Weights of a small transformer language model.
Size: 13 layers, 4 heads of 64 (1 for keys and values).
Architecture: RMSNorm before each block, rotary positions, no biases in attention or MLP, untied embeddings, normalized queries and keys.
Training: a variant of SOAP for these matrices, 775M tokens, 2958 steps.
Each number is 500 + 50 x the weight over its row's rms, rounded and kept within 0 to 999. Layers, rows and columns count from 0. Numbers have three digits each. The size before them is the row's rms in percent of the matrix's.

# layer 5 MLP gate, 704x256, rms 0.0903, rows 404-429, columns 0-255
104:551525453469479644494440459611556509598435540538449598475372591486547484429488448503426440465423447426486522391413502485432518374526531491537475448551612477555437543497552594467524465512444584428505449519489528453428483465495545510505457418516631552482462517524534486548450481543462508526545543440536566459553488539490510435519509479464498489484532502500517431502529592569500491489462489500444494459463456495567526407480521396485539472571458435579495450541472477540439553437492502478542581473517554541434524500482347535527572552498523503460519450490533466431531506573507508442521526570487414527518586552546485527520517542468510449511630564428512557502494557456484483480584432508482588482522510442497551459511494542607517477484529594593498472561481548494496543494418454
106:483497528520517446526564567463475496542492553559541529490419528552537497522485505551526489499565507503422622532499559448499475461478532439543501562454492548503519601497510416528433507452446525508505545573438565431454529511505546419553469589467479388537475510435563558499504528565589576539466464377405525468502451436526483531581540439476417610477535510535502490484502478529408408504414525482564462463528609614577543436602517600467483432428548508440491555493541455472498412514541461471517474438428474489549457609435446488449433496490494436504481469600432541460461571568483398549467459537468547482486423431526442463469561473514469546518554460433562528525520483480443493482437565437582556551508445456499544509476555506482409426552467490525434420427505475416505543536551452
107:447518491472476499461536588540521509458401550552592465499512493513513439475485431463560629456569564398492569533476569485440544540525506513455517468490415598479522425479598573462456530512559527430445453482441431493548474553519495485518580505538518599468545492501486549497408544647521565474526551466485504617443479481468546492593482425479562517530484503391607473549573436559435549504509603489472522503514405489546550543491516501508464514571518453487536452613488553572445490484451540545602560468597519505443452475473494540451535433436555534434515534570520478448491539491457522477477515593473448576477498489439459470453370486461567490508567408439440457486493498536482452502471565497495440435440449532482617431457524496492560521585433522507473507533566425523479456547542472
098:470532520443556472599565635500502472545449488517490497462431503498542435478546471561495568563542495452489484525572517475605468471444460521483471529535453526563480494432547451495527521603563509557463573598445549610564528467479464461520496549542446523529525445558439480536554419521518425607560418534468553503447445456603582550516524563504475431522485453472501520469480558539509508519461598512454549432480486563490529532526366491464508542457533552463512485427537505551431376564545462525437476557497537440516483545567481402554452539528524528431552475481505445528428443496392393559454527486395601574498414513466588583579516537551590504586529543587521449518527553496538430475503506457431423446515497451464480485501473503495469491481464517479558550439536480379437532455525500
096:522507543551528473506457574498449526533439530537496591500498470534505589424541491519467474534476462512486639529571545463571458437506469446563506512489468482477445515472464500431498472508472502519372505468449566578512485564467441529500502460428524522502553445495519411541430465461438535514561478469444483506574435465526609510550491502354447465452501580546623531542567590443491496423509569510634517475576514573542489539492441565501447435582492563411529585550454472456508457477431476481512457554470445528584418583543489564467460504486550539549457484511531473465495489442532408437459541510508486564374496495526457546482496478544474531493487498510425582466561462490482506550496452572376523527492475601578556580565497515467505495486481642496369527494549508534409514420559484
102:534448468562510506536460538579417486505457547424505500475498490546491563537560572522513511560503561480554554509527615551534529484455463488490553530551545490429519507582557524534493508441433549524552464544568520455507372544535500531411492484515563494453500516396433555481445505519421493596499423502484487476596506469535450474456510583563467516569457408448505462566434469525437436516553546436506389515608552409466465527511687486420560488567543474465429610438504561483486514599577473432550498580363540492502442580488412569460468538514476473473418533500525522508476490572527511605469551562521488509483465522448488472531542574538542531532574529508491467430459512484452506511512548482567389575540439469484518476448410478482505456431543486465469501483474416464394487478517526
096:485480512508534523579463556514465542461463467465585535397461517517475457483549582582535443575428430456476588479482454495523554457494490472514484472507522543453519514618545497509472466460551562438568492519403498538569530576396544523497529520482564526506576513515443506453508529445532461502453520468547394552558483566509588456594514425416498445471558554482425455457470499459490447507600601509462503514535591570510527496450529535572459500392506435466514601431498557505508544577503487485551509445440508443461516419569457551466552512455513564511468532446486494411505496491511559500507522555502495471496410561474539434515588577496401565576528429518524510566495520361555538354512391525474383544530537500564486532508565523512512407490517494503524437452423538536557393498530410
101:502513513472470599487488410533453486468604477510413454432502460500389402504501469510455481559398415494501519500511465522525480541527554550455451410465448528483469463596402431516502509460510477535526537491516469482434497528538512602492537457472496454476557394477407451476435535515375531443512551555453430575436464501555502475549529401499537426518491469482406594447542500479479469547529393415509580490494495544547395521560396489457491415412542506416504452555526562552475569465517523491485464531553518538568449618436486535591465499524507468537481478463501465547547450500433501517549482485442460558457554446431519526528475411551565557478548532503479546512427532503462474496476461581451527566456557530510468388422484427556466489366533569463474500437489546392490478574536540
091:487521481559529609449515518431561455488462515568515585491426587590532547537488562458511440515577482473447585385500492462460565518442497489500507638598466512480522479479522498548421463420548495570384529420536542405572521504585592433489537550409534463518500445626537496500613495489437494435563529561500497489432508551546472457480444509426564503476551472408483489492471486438463504420513572481496463480516503442584450495471381502529496430490502448489501385403553437503461548494539475513529440522377507463505519501558551490486536497480467483607393471536557446517527458518483463492543537426474564478518451559473530480511563530585581487462564523533487519501495473461559511534535464556554534539482445431569498545436475478568477466555503545401482431571549525557467601442492535
101:556396486523438490596410592481412490558488546478541469467577569552601441445459526437511462525490664498505474501436412533506423512577517495539405474539542523434456581516502414532507602517501548513481454430604500592482493454477549479510520416580485524464437542464406563480592478459423507541513513466474412531540460490590481466532549566620560519545467502497520454543497567558529472519615538468448553479510497418494473501485526458511522418429508499530557496476483540510524485538511551413516479529489488505450557544414510561494549503522478432495438509398511464586418579494482399531458480514504543550543499444540451490575484505470468458481465635541532553500442501450503408543475561540451480547550454557459459494530517509610424477536467545498456432496571518437506443578514442
097:510552404505479463471436564519495506534542458481459522493497533451493513552535573513496396520579402416483462439520508430505480420482560583464551535420454526499467489541466462559491532434494391562484511453530378539535520529480482482617476453453466540511511418580509510474423489506486438490436451440431522508557538501462377610573500513429553499510529544510567500462497504462516502487443518510479437494472414525520415576467448433474509545459586540417474444439541630535629483567472494512442555498490517445563446526490357493523502498541512458542512575417538371475512419360418480470525587424501474526479543515489484508559481466554473571554576519453467510534449545503529456508453553524441457468505521490547561562561548491491493549476423567562522507450426459460471400532558446
100:557497541496603503404556557446477523505490443517536438509615466618594532437465520554548465485580535526472537364357504470499467467501510438583508482591538595576563488452504604534490504461493467551557389533527521496400437532536486503500358437509470527434498566511477535475511528495571472435462473533573480509552517497435511489523496444489508464489433506513435502532479583520527579489451512579536438514415369506420602514483512495394556510439547561524528485503467557462550410450503502504589472472507424449473540471477489488506500568514549603459527536478441511559496482507480543500432500493547503524526539560564580428474446529504549511490460476520534502433465472542516526492431376484530522531467515606444557536511500500513670445484479572546493458449456487454510528540482580
096:583415431560545546502477431516451453446458544497521498452505518512528421539475485521477537500510448506479436416514476519517468568583432499468593506459473498481515443559444520498548517532454504612527501584505394457521416535434441504595513448442492462472506460431518425510506481485446557522428541449514458492495443589482533554396582574501541452539445500525494566488541543467392513509511532485478428457470480406442568491542469522510435566557469536521523480577492423456576509449366478629369449512421536491507486540486468534428516570562608507528583516477525517518516524493522531495488518566524471489532436395537523509508396554522420521523447519504427583512567419455476573513533437434540543489400551552367485460538555481542459463526550543456517606453481538413585516557509504
094:540493534553574525504504488527498487539415458540464469511580470501447448517614519432480523518585512516437517587489487454512520589506569511551474496444540506506498452520545494475650534426501406558465515526462531528410491503407560471509417513560513496458522569449514427507422442599410370518603503508573558487546461479593471502437455478529570513539546447531539403537502550478445461503320497478568538500511531422503446451548528574480526592522495504434533532595458474462476504523480459446486511576505510579474491566438457401457479551441504492504538583501460461443507533503544478448471452531522437511575454542518492519422488463515494426571469511505522513490618479467498481527386599487537507514544465538459524485444523494425444465458599466490440581530441576413457583566552430
095:495526445466590496556502387486474388519536504586524515489442513602547531466443469512516443476611477605460476588574467546475436522560602489434472524473539479590533487451574542467365464451453546506417560401490461518564465452465429470438570571495514469454513441499541500404504495545497393442462447460417491468457546485484427516618432502432469461524574507473477525533532518590609479490543532536525467470450514574516551442481539436508453566499519515465540437531444484574531539479514522516540430424367622567530465469483525467451549496490627425516480493516512541499560588489485499519529542512522489475515503489503480532514556499545555493470478458437524537497503463536521570388548418523452432520530440517546482551503502539569357528470474394493525567591504484468506482502527465
102:568515486449483542592476400509500482547456451488542489440413565545454511519443360435564462597455502446513571470471520574501463490513527442483587534534555381496476450472400458485570519514549553508487440443509438459484413579444469475530563424462552548530461582475535507558557496481330508470584444479482449515561506560465490567442457515461435461447527462494495477521446425544489565491451514521472520434523484509424542522470503467517509511465529533467448509502559499525549472514549462381545393560461600497503534450588440504602525590466443551547410479550516558441524535502469483453549553526471519522553523558524480445503517587432515497458573515521406436498453472537537519428431504456475421461520526493479488538521515644487578473386500571518438531430506543536487450586582488
099:493578542481528576514445492500592503525540414498511464509423520499488458513480479517561500457479500494474457454476453433465527484524561423583535515447402504447551503475564570509593490511465445492493530450410518426469515518530571402464468477528544499521472544531527438527556496538557439354483582458531449521656479540560474544407457484447469490500476522556477521470429459518523457537549533510579606491437423448484500459528592488540500533552523553573578469562468527506512501510561485532505490575486560476443581508605503460413530567471507453567498572535384458563480432505458512515444485516520448513447604595470534509442344523464486455443420503443600510438492543510556446526556523510571437514456442500531499585524546476550576634458522507515495355577495438522536493512477488
091:517557569531493464519479558510553465584591441494575419577489546534517600516500458495516519503530398519518515417479600511451499367587464459499483375434461395643410478532556561506502474422580546518568483477504451498532507442551451538433523471567494487490442522544496562563537462524487491469492558528573589496536550493463499485497442438493454478447560450455510469486514503649416518407474566522510471467511538510546544393554435526555513480523545413516528446431517527537447517534558547480579516584528581430487371468418527481440558487562484547557491571477575475472405477531486474447492528529378530527453438587484482507486521539441518579484498525486543477494546510579472459489431504482504428475508545572492498526468546549522414497343484528561516536486528529486510464523467469
101:506513530430442567470467540407510484559573536569491382536505524492562546419521480507454425498520463480588513435492510331479558472583455385589477504440484431591483379525585572544467504505559418472501461496506554577445510561606493508557490439440429467448475498459515480504498448458434465525432425506580504556512435505451528557517479457448415471430513478449469500456535472497420547445493690534494525492464529519448592527534491503460475574526601450534550488525449484472473488529439442471489574575395477541465472443522462452474602481523510540505455533517432421531425525488488441600481543426554460502511544467525538524490474534524570450475403422424520471576487509488529558532479420511549458493576523492460551550500505468541465527477416509517560463519476491446578442501480494
101:482511449418467483445469374388416508442497476423556470448538523457521469510547445487541543554489508534514560545527474591508573580519452572438473536564557421555498515485560493509617526589476528505440503579471488471463591517575503497474527484532595522618600483588519450550419577494540478464573527510547450437490561507587458500415507461574521471491429515496567552545363570485490433432473520507597555571569548517485488484455452585413536520480570496537472525509423434485546491451474503438571532458508609462553441476466423514515473545523516499573546500376504519464613470559532461484546535536478547515563464462443444451516540420452506450518519465498506457476591445503434457536545525520448473488429435439511514459509420508483438540486483514432485438478402519532414472506550520
102:507411455546521513549491479444472479441554614462518465432512476476473502541519503595554441551451455585539517494454472535479539490530476470466435422479526478530581534602576568452541455398498431485516401495431516498555497513618493576572539541548526530401537568450505530456545449451468483444542471460510491488461475515442485540464531479561604537535497538531480491530583538407509610523489505510462595443474522478546490502475535406444501440523429644508499493544398523491603554485492478428547412505411458508475459527561470388500453516505512448510473456378577535513600552440575543500501525584523542458475496421504462526501503446456495471498542557451537474520382512477492587537433427478432439496441577578549555524525501533498481531489524379518459477463446405588494467503458446
102:534497604451473510452526564442492429476470481464579552536443477497512493496518549518408544518484521364479447425532484447547490496426431461609458524497473514458514515448495523535490495554483511578520527505469535543588533423530500485570522582538491477491554445482553557435508516544565472550534544572523416463414552473541568446490443485460448571539474574530510450444495511494480612491510508488603438432527429555549475502463483421587504507537544565465409523546428513501485489456428552468578569581506519454674553535530491474432635515456487486481496615498475469549519451548444487597538519450474579596494490541573497509427454466570419445446508501456528467485501486489530493484411502537513534537460366565553452585477472573484462479493526472437473441526462467365521472398549539
103:455500410463444447558503553462428443508431565567476481478537452478459562432466499557446511458492621512510447483542453495526575548480522541481448430571470488506504481503512463454468431402535454549384553456585524588570524488518498433541441524447477481504476420562508455470518579512547508456549477533578589420535474569519467495554462479462475491439488420488501525476502495565482517501523458488519491494487548653528563513528408380505523492556488486507466458422498455488492525479497394541504594555535608494416477417478545425467464524443441509480393512379362483470570481615539509504474490488528613542505521436463453490430555503404488503517395483587527508399459540475494475474484535471568443508437486435435463418506491426559452469579510511402483541537553541536540520482492551
101:428491424475436460568524542519547472482521594529544525468519558574530450519537507480490457400530559429502460435568497501497477514518529484388441426486408406599467497489495520501495499385541500540425522482575447509533537453467465454514457516498523472503481614576465427566474548531413556525515498457446493425593573475421482548501524465439556488565516553554489590486552509640595495578466512431476540581504593463462490575520579445520473455572445568469500465465511463514455561505446537501509519489494473556476567509551569533424622482426589411470512570406403428553576556467450574407507494465469488467561556450433448514485460449544500484535466516533506463497528533553453531530442521479529511486485502474555502484476478570481454622508517446539473517488446356498488415469545573
104:556400453604575503582485586493521488497524514493466511437443509619444496575508478523609533521532452466497430448562561489438424443487471525557503528562474457513423453558514497532563508554577487472533432422548490454555390554491528555668488439519503501408540550462598528437499423527467496529518480478509498498540503516429490466544579551516470477585543425481434455455472539547579404482562558377485404480479468519458516409436453557471448495521506442521463428553523480530586511573534495450504543526462541545509394607544534522428495534501538438501548472526483502544507424557467552491565527474515545433502412530400501548505463515532500465497527504521490560521519524576424555528430561462517454481475468490549578524456500393531434486360478440539508554527515473406453532508552545
099:485488407481487522599375587506556478488387471537559578517524492516496486533561461595451540506507534538480406406465470505448410554536473534491421490539470493529564520470482543523466450508529541522541510451520523626448488491624523429445493589628482500489485430424488496493516544479568553455464497550438538399441511499516478596584435574581468599581453538512445568564457582512537544588512492504511553415494486526620485450490529453497468515524435487442408541509439445442495552434513539600409540537564561486504499423556482442515511549472450527551506479557441467532423452506501462456546522447444513491474483435507458515452505411523538500524481530449568436580533526404444477474465478508574457499589520527560531479517521411475477458558465502528578510501453487418548511484483624